Weights of a small transformer language model.
Size: width 768, 12 heads of 64.
Each number is 128 + 24 x the weight over its row's rms, rounded and kept within 0 to 255. Layers, rows and columns count from 0. Numbers have three digits each. The size before them is the row's rms in percent of the matrix's.

# down: layer 5 MLP down (transposed), 2048x768, rms 0.0322, rows 475-505, columns 640-703
# gate: layer 5 MLP gate, 2048x768, rms 0.0322, rows 476-506, columns 640-703
# up: layer 5 MLP up, 2048x768, rms 0.0322, rows 476-506, columns 640-703
down475 103:121134110115084129092151095116149113101103154122143141103144155127095143113159114140101118159115118139136127118121151114117122134117137125125094118089151131076140109156166173141148158123097097
gate476 096:142108142118101119132140172110136086112134149132130115093114079123151088136140145125093153100117138145112146099107108159102091137170154155138138082133137162117150120130115143090112121105111149
up476 099:147112103118155158137133115140114109121118099124128124156128143149155132155146106121085154148118121119176175141116128111150109166125175125120104121084112164165114123106144145163105119077117102
down476 100:159090085127129151114125145127122102127125088123126078113099133166139091107149149163107169161118129087176089098168115115152146123153107120137124104120143112123157167129109134136104119095189092
gate477 097:108148120105124102122169151119138122104118120078133143135092123120146158103125142092110121149130148100160105175133162092161132109102079129148098130156145153129166176173139100136190135137149151
up477 097:125158098138125139127135111104134116121136137165137148108104118130106090143135094161125146087127089152109122096081146126123129154142105156104101130146092153160144126120125155160122126165112138
down477 100:134150128112113150128150119100116136139123148126143145086149121130143088140161149130101125106114144132148156120119107123109163163093146134122157124134124149115107170107179112129102125117128160
gate478 090:124116116090138133140087132169125141143076115127110108155131146118144130112135182145129160102098104179112143085088141132106134106171145156110108096140160100156106088157073161139085139113126168
up478 090:134115153135106132129164169108132122097151138119134101127099141103124120104112141079116126089139111093155139158123143091094133106126142100145118103142129080120097107100133156124098131130099099
down478 098:182138133090145078157093148160111125141113137094145118128138133104126162107122108085168120128178155136130123142150085101137102103152152124147130099183095081137127170111154150091125140153115124
gate479 104:130148135099144113131123149099146129117133107098166115163116103114093085158090101147130129104152075154117091120110123144130102155125149154197141080163096130096157128122080141120151103080184125
up479 107:115117196146160093115120131169143160158091133099120118117106115098161106095133127139113153174110121132127158090110077118143104125132109148149128154129151102146158111133134137113101075107141124
down479 103:134123126161142106126142124126139116153130122115141103125143130099113132107143108118110157158115090144177173134104126177169106101123084144122129177071102108162152096141129135102136141152130129
gate480 109:122166156149140097120152152134133121100118058133091136132129170158173131112129134164113103101095132130116112080116162117164121097119112082101130112157087104124140119157115117103126112112127104
up480 104:116126112183089095111117147137149114129128175129115135100146123112160143144135118104101186129175128128143158126152075129112114122090116113120123124122133077147148161138090128168157130114168074
down480 108:134117129135139170160092116105147123156106131098139127093140102059139167078147116118069145121121119110133143139132121130111081115071143166166144122138054113122148152090130104165147093056098114
gate481 095:135134115101163147111159126109120148133155112095164144150092130153125106127123122102120132106156135094128138115077112129062137129100089126098121100114163116095129143140131138121150140122183135
up481 093:112097161145138074114111123120169132101111121147131088144123153109142157145112109160132133141074131137139070108162141101143146145113132148140115165135116161137141109158137156129079138140071136
down481 099:161107102145108096129104078132117134126130121155125115147084132152122124143126104119106139156120164142156083133140106118165123124109123141141143129127103139150170111156096099185104102172152134
gate482 101:122088129147188131153153155159133115091138154171139127119090098102111122116174102126150136093132125142096130109135126083140142144135134129130171154131092126118135168161126145125155152146137132
up482 102:176127102149107079133106138134123147195166123111103114143142139139150129123115168105185107160165166131141117121144131104148169174117148076083129137133173099137177128121161122155125076157094097
down482 102:212156121179127139139099119204163144078164136111128137137128129154152141139113127138156119131132107122100161144126157115143154135121136127118138100139152092097119124087130136170138089119141155
gate483 101:163152120151173149113160063095111098136133135141119129137103173105158088114148127094161117101120124151129119116145112160135142168117155144165114119118131160121137125148147113140146113127158136
up483 099:076079127120118143119165101124138090155148146123189139143135115100126127149134138141100108095114097128105162143142142155104141144125089113130091161098118086106134125152101149108088126102150168
down483 098:137109133130092122121136105061081095164131140075126078118122149115175178155126130134133122118167147141095089135143122190137112146177147173164126162129149139160100123101138126128114151138167159
gate484 104:120147120119129124093141131113125140149111105146188162138161137160096150135108132103164176130122143104138090092154095103108182139146134065126149074072135109105129152155099126164127111105120126
up484 105:079134154145123104142120145161136107123125160145076108133126096138117146113124142131150095120161142117111147128082120142085106176138160152119141166122105125158103069125161131097147126176109131
down484 105:131135159090161162154105159129131101121149153107149091129171114115103164083162107098130134147120141114139130145141122096152121127120072102100168148122102111141104108084168124133121096128138100
gate485 099:148144132137121127141107124126119125102106126080133124109112114112135114149104110116120116185147170118107099150149122154104144167157116162134129133118142134084149113132152105104099124111104102
up485 099:110041142145135121153154103133080088130153097135117133157147116093140173100131159150124116115109107123128085119109117059160124111100134106122098105152090127143113117060076111129132126157168094
down485 101:146120124165106122129148146162116118130097107166121078145121131130153154127107160150127127087126140124138119117132131084102108138053094138112147146109132134148110091142110148127102106091155116
gate486 096:151120079130123136125113103121138150134097116146137128137134142154108152113138144113095099089125133124160142152102104149150173134103129145106148075118127131158096164138110162122164163147140144
up486 100:136104120129121067143106151132101143152122095127140164116123134096110081118123146153136123106119139111126117097143124115131140144091155112106118122108158146117152122159180147120139126123105104
down486 097:143125122172134110137135115116123146105139111128152117136141124123105125109176172093084084144130126146117115113155152162126105136108113131101126139074092152122141116143135105127158162079119159
gate487 099:064119110150174128149114112099109123132130129127161097139098123094167117132128092134116149163169135144161113174170083143136102138112118143150108134124134134117118138110102114136132137154199163
up487 098:153127109128155119122091133141136160138136152147116117126155116127123158111118167141094113127126100153123111137126095146136142134140111127156134129127165155101108110162104090125139154165147111
down487 095:089168139135162127128126110133158115131144168100117136123129127107153160146123110153149081112122127131148125168092137117086148120141105130139145123113114102115138117143063094142103123150074116
gate488 095:111155146137128086098146108133144140099115140143127149082144125097116127123090143156168135125129077155155154118136114155093145114145128122123119129101125089125099122118119120152147145127134108
up488 096:130160162107107098100120096126148130132120119170105151105085106126123115106116086127105088149107065121161171120159126130143135109096152151162116089139146136121089113154115114118167117134122068
down488 099:176119142141118109152171137120143120102165157142133137142126160134165110133130150133141083121165121122128129107115137170149111149149168107121116134171099096138064126144147140117159126113145119
gate489 097:146139094100108073078116119189164106129141121086140104144111137109112134118114104168103127142101126108124103115103145100108176117095172159150151191107163124139105148136140129118123137132136125
up489 097:086073155149122133141123115138140104065149125106137110100108128153118136150132170087116134140108175121139143160164125149188135159196131135130149099113089101148151126156135137132124122127133079
down489 098:142125138141104154153104116133108142186121146127162107089142128097132156163103122147088112138140123137107089138132115111170127157126123132103135145139121089096146124123121160081123110153132100
gate490 090:168079139130102076125116151125147150150130148151150128137124148159119110136120110138119074123152167105139094157127126157121136111165149113148097142127122148143134168110128106115122117080132161
up490 092:128132110116110134128132139144132127129130154151093161164104112170138106144131127110138133129165147106119122161130098104137137115140167092121122124140169092126091134148164180154132137114100131
down490 100:117104120133139130164109190159111110119090062101216087165103150110153095138110126125146096126171129146124104148128086141108103161147155095115134091172159135137094141155154080098108125074107142
gate491 098:108135107122099153110147122100129100118122118123095097115148132121130114121111152132121137133142077112173120157177170134112131166136167124118162149083060144117172146131146116143078125147126158
up491 099:175102106093123121129123134117122116135185155155140136125120189099111149106158152134157157134139160131086117126178110137127132142092139122113127119157144117117105114090100091119116160156159127
down491 104:122162112090119135145144133123109124136135128092151110108120100179114149135105135145168147158130123083129105139153089117139111143123110144142146106145133120113135141136135116104145154121128130
gate492 094:117125114122120130113118135120112111138121110086144122153079085094132139134155160198117097132100109087111112126088125120146179138176116106188115125158131125101144146090204129130153136085159126
up492 094:150110101162151117130155120134170091129100087141146139124155112104170140137107111124142151145126136110134115173136127129135108117182139103123145086130113148122163130096108126114145110095138118
down492 101:132073105163095142092103142146139098118135145079107147139131138109145143169099139119103125182121124129135158152088110138169166137153140139163119118152125096110133101164097130126141121144136096
gate493 103:172152104125120172154092134146129140099102145132106060109123128112096076161126120179132070147133165140150138133155100121104171155117110112118086115142174153160100138167167151104131132137107118
up493 102:125145134135108116164091116096075146110104146132155139140138109131076127072110154114130101158147129109142154102112095145132139113133150119120119130126129143133122119121108113134141180144133131
down493 103:144121120139170140134114090148114137139129120128130137106171161126123129114105149117165131126128153125118116124183127063110103128163108151115145065098098188178114100141144128116163158096158140
gate494 103:115141115128135174127159116103125150158121145120106112138137154123094154162105117120117113115108129157185138146141111081159131105125147111147113132162129155197126137124128121086187152151153090
up494 104:141147166151090137099153135143111152116125126143077131153124146134110088154139137095092081149132085106154128117114145123149193130134142122174151132115105119104174126122180121193141159166133119
down494 100:112121130134097141171129161145095137108126085151095097089157122152129102125161140175149117109164105106184141118189128122127135183120155095136167124140145154144144128117132085105152140114111094
gate495 099:138099176084140101133161143127119130171113147131138136186148161130143148138147147172147093140117151106174149094157132105113114133155119198177131109122100119111103142101061135114102147140109167
up495 099:146119135142142168120148125114124151135117107109103108094146177176143123092141153095113114110154143114125111125135148164113115120132108143170125139131181117169150114095150154130080133116125063
down495 102:114139158165101132096128100119170123127133142129095165065118112128144135118163117114106102099150180125125097151144145139138153136113123147132099175144163130141112125162117155131149147101113117
gate496 098:126152119127116150152115136101121111098099113142153155130091151115076122143111143110141109139191148114136095139120121113130143141176133099132108137143110117155160110128108136105152119112153104
up496 099:182147141143136112192146118135143127119164122113135163143134132140122149138109125074117135163124188138129151148122154140116149089141128154092108082129099126144121111104161123129136128128117102
down496 098:170139115156112118173149147121161116133096096127126151107148124116151106143157156114139146181111108148084150157128154120129152108143169145120126114139114149145133137101110125142149138156105104
gate497 099:151136143156109075108142137134150169135150114082152206122119132153116133095138150120142144136074115106161076139105114132126121119154104136151160141139141100140128105132127171120181135132129130
up497 096:120107149109130133106110102102104121092114116112167101106162193140147141145167094147123171108134146143100111128159071104119135147118099131156143109134108131132135161118124126118098180128089104
down497 100:105163098106142095156116153103128119105115100117126152115105104110095088135060098134136130165149113081114122147151151104135140121139098124139159102119128131110133147138128107118129128136126143
gate498 094:188082151091098143159150123110099110105129136156123153122154134117142092104077123127116066129112175163153130157124153154145113129074111131120141181123153134109111096119135121105115165116128153
up498 093:110157116112125093125142154155093147143134098178113111146121106133068182139130125121158144156121050112119147090179094168149111122137132118170154093109098136164146140129145153105113128137111126
down498 100:149138116173134129208142176122158140158141155123115132076174093127112138113125116080129133093144123102130106143120081132173126130176138115158169084125096144154129156096126158117149109115103122
gate499 102:088144104132128124092178130159128163129098126183154147111133108105134130104120151116124134149165154083123147127127101133117142149131123110112082132079148190139112111110182136154105157140134135
up499 102:119150133133141127108191119082146165113141113167154105137102127156123128112078130116087121188128127060116126133168131109142135130136107121148115123100134178113128126144144095100095097176093148
down499 108:098139098118126114127156101128149114125154109108139118142112111185097179121156121127134131146123124121110135127133130117156127151134086153127153122098095152121116170111140110099082155151095100
gate500 090:172086121116114102113150115163155119162154116143146158091091122098158140098116113152143146137132120139114126134125134139124121118145177153146130128151124112110160125119137115153136085141101115
up500 095:148148124127107129104100114133151131162161119129144130101125135137135158131128126113103092173129114113110121137130143134113123119138109148109114122170112165120119097128136080142158100076166094
down500 095:128109154133110169112113173111119148146128149126125107119126117075162112128125128151083186145116134098098086136114090154123151112134078127146127119089120133141071171129113126142124125130137157
gate501 105:126115193117179156152132106176113136132122148147149145143159103107150154139110097119108126135106134145208140146082153120141170101107162112132110097113114119123148138157171144115121146097117156
up501 104:095137112127114152085132096137172080097132160127110132138143122141131115113093114071131130156128137093189140137145173114120120169133074142160120128134184172150152129128087087130151136141130169
down501 105:125103139113142133111091122116135161164151140095084122140139106072096169125100095112160108103155112120151138132129149094151147143139116136152145177105138133135146109098131140143214113108084092
gate502 104:149121141166083118174154175110162090109107090124125105150132104109103170149135147127081131148119137106149144118113131142078115138124127148078093103146156111137094124141102097105136105095133112
up502 102:128113159157132089131101123103146090135103143102107135111149157138132132082138139128146120136120099148125174139043171153121145148114098156131162110091136124135184122126105115118141126085125115
down502 104:149130136138157122109107119085185105133158187118144122085120105124134152079118158139149101161088115113148159162138162121119147111094142148075157143142121144153128137150149112100143096140153142
gate503 089:082170096129118097149110142109111102162138129141111157120118097137109146164119143142136130124126171091188078099126122099156100101138163113143145151128135131120099156125098095146189171153110180
up503 092:135106147146092133118101094106109129124144133119109114143121119101149125155150178173073140152148158093127131171136166121131162154092142145143068131143132143152177127138100167119102137112149137
down503 095:142158127177121135140108150128144128155084129196120076105111135126133118134153114134147104141100136111079120120091080134117109120106123127133089130099131102065123122126101136129110126104140135
gate504 099:154139151161129118158135115170123136137144083110185110099095154122157115183112140071170106144119129136105138128137142133163112112144144108132102125116134094129088115122119111134109096137090115
up504 099:164101119131140128137119099122110085100129155136134159114152133141131110108175101140161152130129050116130113128120132115142164153149100128109135150139106160181154114107143145138119140146138113
down504 099:156169158133163115160106122158151071132109087133094105128106078129123128091130165128159119160140135105165140144130154194143126120117124139138123159120085141173120145102166147161128095072082101
gate505 093:111106124103153183110137148112145141068127102115142082168124099163127139156124146099117130129154096120128109146132156107121138067085116158130133141139140150125143134069101119157154136131100139
up505 097:068092165127125149110096094098050119155127128138141140132152110103115149127087109136138127128140114139137165160151114111161131099072134170162107126178142120147099103125115120095090119126133112
down505 099:125178110124142103121118153099125138148127150164110141139110117124115161135124103144098160122096097126120130152125139118141135123193134173128158156121152093179089155132151126143123107135141159
gate506 094:133139185101125146128099114116129104132142133118096131144072106101175124148158116123128121106175141152120121131131122085133095137126179178182166088148137100141125094142104162153129110160137135
up506 107:126135113113185108144124132123107123117131129138141094126137117144123081144127173078088118122103111131181136157137121173128162119173168118133108133124173134092143134176127121111108106108131142